{"hidden_size": 256, "parallel_block": false, "init_std_down": 0.00207, "decay_fraction": 0.682}
Each number is 128 + 32 x the weight over its row's rms, rounded and kept within 0 to 255. Layers, rows and columns count from 0. Numbers have three digits each. The size before them is the row's rms in percent of the matrix's.

# layer 6 attention output (transposed), 256x256, rms 0.0704, rows 200-249, columns 192-255
104:097161161133182143158119108147171115136174087055133189147076127108127100147114089146115087148117135135117139178147093160089123120175107071158093129195159143162053185121129141145120103138128148
098:140142119089160113123129136142154074108103155145073191134098115059102135157141158130118083155064105057146082199078158158133129128142144102160054096065137143154085185105137078093170117207125065
100:108197127112115121116090137145051124095154136105204159144175161132117140117090105145153181148126154117154160124128121162130116158143141163129120115063172095186061146078119096114183152152109110
095:157139175144176079122131163176065124059090147078078147085132126108080105084192167093168085157105101125154136151145116164193132108142157129115106116115096104101172114074160200172148117129119127
086:155111193104128213120163146124135081061151168123137103101124146160120208183134161168168148085155169145099167142126144124112131153157153162157159190148119111095132114101098066146126140077205131
101:106123069137155134122087177124150101142156186119124154125118135079111114063161070128143074152123114134155137201139117124127131152116111099105133097114079134177126113093191066138138140145159130
115:072150132168142176181127147129106106111114130138084152134035146122133095090120111078116061193108126113073074025106095082142160151114119154184204173121122089112143156097110168168092187133147151
093:144088126174116115110130141107123152107133155150133088132115108107119123077151161139170195174147132106128169167156107165149152100109134189104092120156128133132169152143134084132090131082110071
097:147149140152105203130107115100087180138161150108143131152107122138096160165129149126089156125114073125088108129114157127158128134116183152134127125125139086177111085096124126137075165112114120
094:114138100177163171118160133098135079130146114151156105176114197112130118129169127193143140099100138151122119160088166203070178111129100159123174180111125056220053115114090119079127140176168054
104:126069115100106119167079146165132112158128191175154055123119138171083154151096162129135168152151129130112119111116141142114076157095108090137116173190173154121083120120146129158153108083091138
114:121171142118137104153139155138130047091129133134148148101119090062099144110136155121166174115130145122142141180156154161135125104116163085069129122117165174149128168186164123164158110159099173
096:112102212110120124160094086132045176104083138100120194061147091125150109113129074108162118105136106108138159147108091166149213137151115141075143156103165080169103082159204160167140105134174145
099:101135135144142047114107123203136097098126140071116156116074169130065136154054155141094149124167122162142137140192168096128079158117081185158142160153155106116156082092092168196153173187120129
099:118148074138118132158122205116121089115116099136145111138158123082108132122127141127146133124148128141150137192120127066124157209106107098087149105123112106110114114098131081184142113122128114
103:165108118159153113063059107087176155095161192162142126151103146147156162129092173121029143147168087084085067143099132078099096114150138152102114104153150142075132119137093104199094062095180140
096:100123136173072074180147150155108092067161183090144082110111152095094118175128145102083114124132057172151107176212208088153163147079183113120109100159120154100107112121181110149134129126142090
103:070134088140079150118108149074130125148186126162074101098183063167162151108093147120112079105151161149149153169144069148188141129141115103076130091161154178150145043196052133122187081144116058
097:150100121160130149153151141083097136108124070150158146116183104151142222154128120152159098106155101127077148156119107191116205152142111137175090104099133131115098124116092098159131168108146091
092:188158119176135152112111104208086109115136172154187131103085094190086125143111141098167123090097127176128137131076132148129097125085156084081135096157120173055122218165177133159128108135121161
096:105108151102109149111103086139101182161111094144147140130107133136134162141113101138160247156147137140148138132142108068132131124107086094179204109132152171158103150145095073130157126200120039
106:182114157176170163141143148126167136151092158156211105121075082136113119222128127125121101082132115121080117152136221133147077093076120110108204133121093162094125154142150078117153177153139150
101:069163145130068122134146122164131146134141187153123102083099166145142164111163143090117130171131116130127091137136141119159100143172138198181089097134174163144096156068136094144136139177144118
100:145155111118117099089132156153133123121095121105162088156148151132134113133114185152210138183108118119161145170111189153146126083081075104066118107129130163150156093098111085107153127179099093
100:115149155170139119161158156140130114127145092148066099063203079095118164092153104135128104122153093181170134128187135127181181131149153118090095084103107096127075125112117133163114077162124126
107:131142136109103171120152180188109123161129115188095222204084158129140197113111103176043064185130145096115109147068111184174106150147108125170098149136109054153100050080175120088119143149137111
100:129136152141137137072167086103099159131162185104106071098166118200178149124083109109155088140122164144141194155152141135142127101165167086095087105120130124109141164116074175088077125157126109
106:082137077135077071163160162137161191134155187111119138127100118087123096096141147163119121166130112109074086131076115136144122115185123151097134123054132112120092194149158116128134151096167151
104:137146102101115063121151118128135052171121139117156139088136149119124150105099132079131122134116204172133126138076140147125142109071182156132128111126089135158146113109212152108121121139116129
103:103102125125099123097128091115140212152116123157150107179110094173143145105094056108104134135148162172130132126135146119110193203111141117096131079145137109186101108077140105136107135100109096
100:109121082109140135127099146119100117164116121201058096136164156061174117137184172152185147092059175140156097159121125171111151142132136070178113074101079105149111130102143065106169078185174124
108:116097124132121119138080094133079100109094120170118144110066105149167149157082103165156150115099099154052122090092144147103195089133177077123103115116142103141127203152176144073073092157106142
108:072108108140038153096153144065137140132118095116120082135134109070198187112118117160092113151144133150135146136116126150168091083155138097124131175111113112154160165166127116156186163111179159
105:035149109097149087149131121191144157088044109128111114162182132154076142134149103119157129089134066164094087073074082201139114123120137083131112107084080099119111146151208131129143137095191177
104:157150103137111184164131113118142101135138108130057048145146112136094179053114121202132143130131125120171113094115126155117160087189098133159107130136145177115143156063113160111217069146171123
099:144148161070184089096124150156186136139133072096118255168105145131132124111063116076110126165075117120152123132144119113097118108117110100122129133069140145105108165198105151134123127166071169
096:111186104131162086118110128110107144102153109195182128063144182129134152102150093116084127099152109108128127153140125084041195131150132125100137170154133096128108128174124194200171126065138165
102:112173155133128215104116147082194115125123123106112118118157139148109115168112140111180151121115157144134110093081099127143168131115144171126132123075126180135150148092194080123056117106082173
100:129140182118039135148134104133140081119160190128116104107139138125050114170163154139164135156085141151109155100148129138157117186067125174104116110193168097137191064059108094140177132121076108
099:102163128158092093092113132134103127204020143131177098110143178137118135161156152115139099170117217170129101090145115173108122138155108105143107126110092102169081005138113117107140164166101121
112:152162118136122176120125141131128149074160136113103115070044176173102062113103169136130158108102128168075119102142092157147094126112131148113092080157110168118119137219142173143141065168117104
097:103150159158155117113142130129121145138113136167162150143182185065082129079121136118144107186076063172139140157146141213156117080122206130109078164109200107133125162192142147108154242126133074
094:146162144103145189123101119115123097126079149132037070161123135079130077104113118180137164122087154118127068167128158124101159156141140118174112135064079170147093101096118124143138166119108114
098:168097130131156163095114136075097104115155125109104096107137098121132164111176144103099160123066115119097116152137121135104183163120126139117109196148132129110096170177154177134118162150115138
100:118176102090114152095161110158118103176107175148175122119118148121116189167100136167162150127090168166129089111121177195149081092158092089108099185125106127173143167079144064108187123094077097
102:117083092159084138246166141123112111152161119139169113137102093096144113086134136162102118097105102176133187144165134097167128186087109150144138112179149140141127145116137143161125194131134150
102:188165109133090128133146160095203058087132145122090173157127111146164070166131158119163167092152116142080147117147057144137134141073146180106074110187105101126242113145086098084152135168123188
108:100153098136142136125138100083121206181095137132094160075046152112114141118152134115166138167129116112174116142141170118165108101128055133132095114083122099230142112102101121089133082157119117
098:128121129092056105132087146075101132071154126132173109070170095111125155114094084142070085124165126141122132076085152074104118198120118135116151148151150192141108136176156174111164146095193127
102:109138103095123093132111049128075220147122138136160177125170159111108138126084072126114125158129125110117140110137187148136120084145124133115115151060198047178108172203171151067140087116179138
# layer 6 attention value, 256x256, rms 0.0865, rows 201-250, columns 192-255
072:108125122074117106128128138078203143144119102124134142111130112092171118087221181131059117089127094148088161051150093157122217116169134152200148147072132151079179155087149130084132150129115082
090:083070117127129034136094091117175142112154138074054125122117121076094131118123105150080135145153113120150128118131134134139135104117130102172109100107154147140172131120073149134117046044199113
083:172160082102102110166149121134200037062175147187207158130079115133150126175182167116065129143123127133113133133077139109083185135121085116139145115105114140110097141164153149062093079121129150
092:133126135155197103109122184148152189136123112103126120152180164142160127115105111110110125143102128123100140146117102140126185115209132143199176146134177083168170135151142098110138189130068144
080:155139163121127095129132106118032151124145109107181104099123121133068136136070121147110096137121171153103091131098134140071128125117145121153093114138122151139143117182096095123116109083189082
085:129145112127038122122098170060077148123121101104106146132151124098116142138081134142089106133160126145127183153107131133151085098048132124069161127103085114135123079116061126137120127105136100
097:171091155154132035145127219104078094139136134118116161128131152118119120144091179120040142137118087155054125184079168140127112126151115136113190108150159140132103090144141107095135115105114097
083:138096160188209129118151107116118173136065094147138096121140155161176129162093079155138104143133149110099114118137085127122046113066170143074109110140135090157155110148099116135142144166079112
100:156168125118130143141140121071118127094130130128096144089078142027162129138156113154137145126138075146113152135055104118120114139092104130201138112115138156098173133188143112048129145138169116
085:111091115133101102147108126147084116144080122139146146147126124255122116094103132158172086098136116114172119109127168135204190140111100122048103119161111103137107137107155136108131174153157146
084:136125094108124077114141096084145072142163148129126140119104122084128114112198161098070138152109106136124112117089191092172144155202120148152120133128125146145094144073191147125110122115085091
090:100168142125121139130213077090177163130154090149073096167113136090048176148158123129181156118136145075211123157176131114104120147098113127157101108147115117117131143163139120144105014154079159
094:149174110151112169142137116083176100094144131171053106118127122133149134134185155081116121120114092159150154090091148104149181134190138140146107113142091173122081153186136132130163139143162220
083:073093133098109144119120095195075177126126112122130160109164103108062158148104095129140156129135140107196124115113122139104086147111159142123096216163174125144072135120090128127114126111069095
091:144146122095172093106106125189111092085180141139182119127181140112135121149193126118166139122100085104102124094112149102093088142119148137102133175158092122166123105105120117150153107181070216
074:183127202130119161137182111152158111123090144150131131127091110126131178121123143148152136101145201099066107108135117115124164146130129116153081105136152113115053148152166126170121148179103161
084:093072103132083158078149141178107117120139116156149134155119138127124124155069136082054129156103087116169135143166120123136038135079155147110123113193119131190090118112137159179111110157075132
078:087148150143135136140124135147178108153163144129120157125143118180190127140164108156177165131137122135127143134147100105079147128087126140194149072069108135070131151161114117092159149133101067
085:095084149121146187105126132114122113165136132115154125124153117124171146139153146121087184136079114105134097109130131111148153120202096109126072156143140127160107135142141115129129201103124124
086:161072134102129133144204140155150117114203110107141125137149122124118158114176132129239128109169114103157134110160129160109092123083177117188128159123116125130170138160146164146117067175098096
078:140130139154169140112091091076157116136034089087133138093121094057178144122122128117111152109110113087130128102136113120085180148198131112088135105092141152083108160130085139118135221131096224
092:124120144105123083143101157210098086117141103168144115115167114089060185104113152157093117127149102147099150129046198121141152131175093114188069135077087079091163101144146114122100137086172101
081:138138122109136078138115180158156102119173134104157160106111095135081132140170134150069098113108093108077103174095137136113139119230113147198119117086162128111111121180141127146111215074130104
094:095054128078184113109102124153146122164036138105171137134193127102107113152127136120103158132109100100111104115160126102150184146174130157135107090093106120140060158147118133134199146120116121
084:122122137099166092153102130121174134134097112113078139111116123102141112137042109158060107112145079131135193107075135123067082111117151128154100135084140096134196147051067107100134067098145126
092:100113119154137194108089141146115211104122092127180127128165124105135131115124091149108157134106081103127150089102093121113097130109160115067085219166152115146110138103088102119102048140142134
092:126141101065181119121123112158124123086043156189073120143101125113191109107140152118110112139137136178162148140114087127077103123088142116177167173135102174098064107124070150095133122126113088
098:097119088162201095124119092136103146114209100103065110125164150096083141113205135131147139142102131127156125141109077108055142122151155139191161168151152115159073145090108133150141116101084092
091:134158146142167134112137120102143111140125094114105126148114129152032124138073124133119150143130118161130115143120130132075084130101139100133110140180181067186133096130125088136138136134154131
088:153153131131094117147167128125138130156103119105130172144123137107095123108058100154227104126156117105062093146129093164145124091091135116129157108106139126098169104097154142158166179133186133
075:112106073157106139127107085058144178121099086112107122133110113046116170121154105128118111136130153135142100137148083133160119133030144104109063117117133082131137124043089135122073128145136103
091:060105118127111161143121109166157159163067065127069127138150133177129160129056114123123108115103138133100156160139105121101111127107185132130070141177149105150076121141143148156090061096067119
085:113131114142170172136073130121152139134031100113113144120170115121179125144084134101161104128119157123101104105131056153084246142170167110104074168141158127120135165177155155195112133138129158
086:132133133115127094111141208216186126145204169106198169151123151035168121140092129111131121162147097089150088203158076165132112127130149139193196185069138133112133118118132137140137111201093162
080:152115081109157043131084069140129132125164102134107129138117127080107141109131121109070122161114092128067136143127111126077075119138140132189101133089113138138145142109078137110147005077088183
095:165139162069147067134182137116091073134117141130141139105114111059095127098183148134154184127096120128172156159097167098119133150103097118125120143112106117084209124164129124076140112168089101
090:002094079137125145127094103146166179159142087077155101121149151129190126122142119090110111146144106111154148130162087149149129092131176150052109130141130108146145129060078119135138093123159142
113:150100145105112133123079171062080129174069147121086136126107140140131119146028131106094132129132158118132091115161121137164125110138103125112147129123158116136126124165103129143125166121128089
079:127146115120069111140158137080174078120184114125012128118136095058133096126137150105166099098121055083096127123099118120206147124092133151098138110055112134147107131035169133139105090131182134
083:165106106191172044135087156121167138108165124097176116157107120040164124141124120115059148081152105128118156166088109133128145136166103115165179073105122126109144131081139106123080093072180084
094:091090165117147045152124064132214129147115100137105120109087132207071127161144160148059041140125090127060116124087119110072128116081126145181091103132127120124077143063150090147119013077149166
084:066124127110104132132128240125067172117191122084206114117126157140102158128111118125174147137112108095158136133137078146172083122144182111178170158132143132157171114107111174179117109159106160
098:125082131113121192112116133176132172169114110127189097127133116122083137154082088129094161118110159084162093126160160135167083136130141121101162219161185108141126115111077132125124142145109040
084:189143143152182139133149112099163085108185124098090120127109121134150126121182101146169088097129103123068124106067120144163150132104184150154136107137154089082136136105142104122145211145148083
091:067088144129096217085163106139057094144059105148154125161123119162112127131103103133161115148132172155203124107170154134190108140081131151033089175186117094141065132180118133161108180167085110
103:117127133160125136123076198166083139159175154108081139148154112137125132117099111086071110132129137091125103156149173139113096137161124133072157158095153125145055093101121123205105166175109163
103:164168112153061062140198166136108068124134120129205151115081111120114126133137121187146084118137113146109153131042108143155188115122163122211117085107107134093202114123180121123127080125239118
083:107078153086165154144125103069106128107085119121068129155108132120105137155117126098155129120124156082156125183179119119119116120133139105159129168178174161167121193106116137091120121183072155
090:088145125137150122141154062115167137122079117167153115119074101173107147157136130153186102112153172163124124123118105104078164134083115130192108127095113125116157116095108117090087116111194024
087:104173128151120170116167131090087135143097132137156101158098126158106120140093132118176113117144149097093103113184119146088176106173129121145096114129144134134196133104122130137145046129186161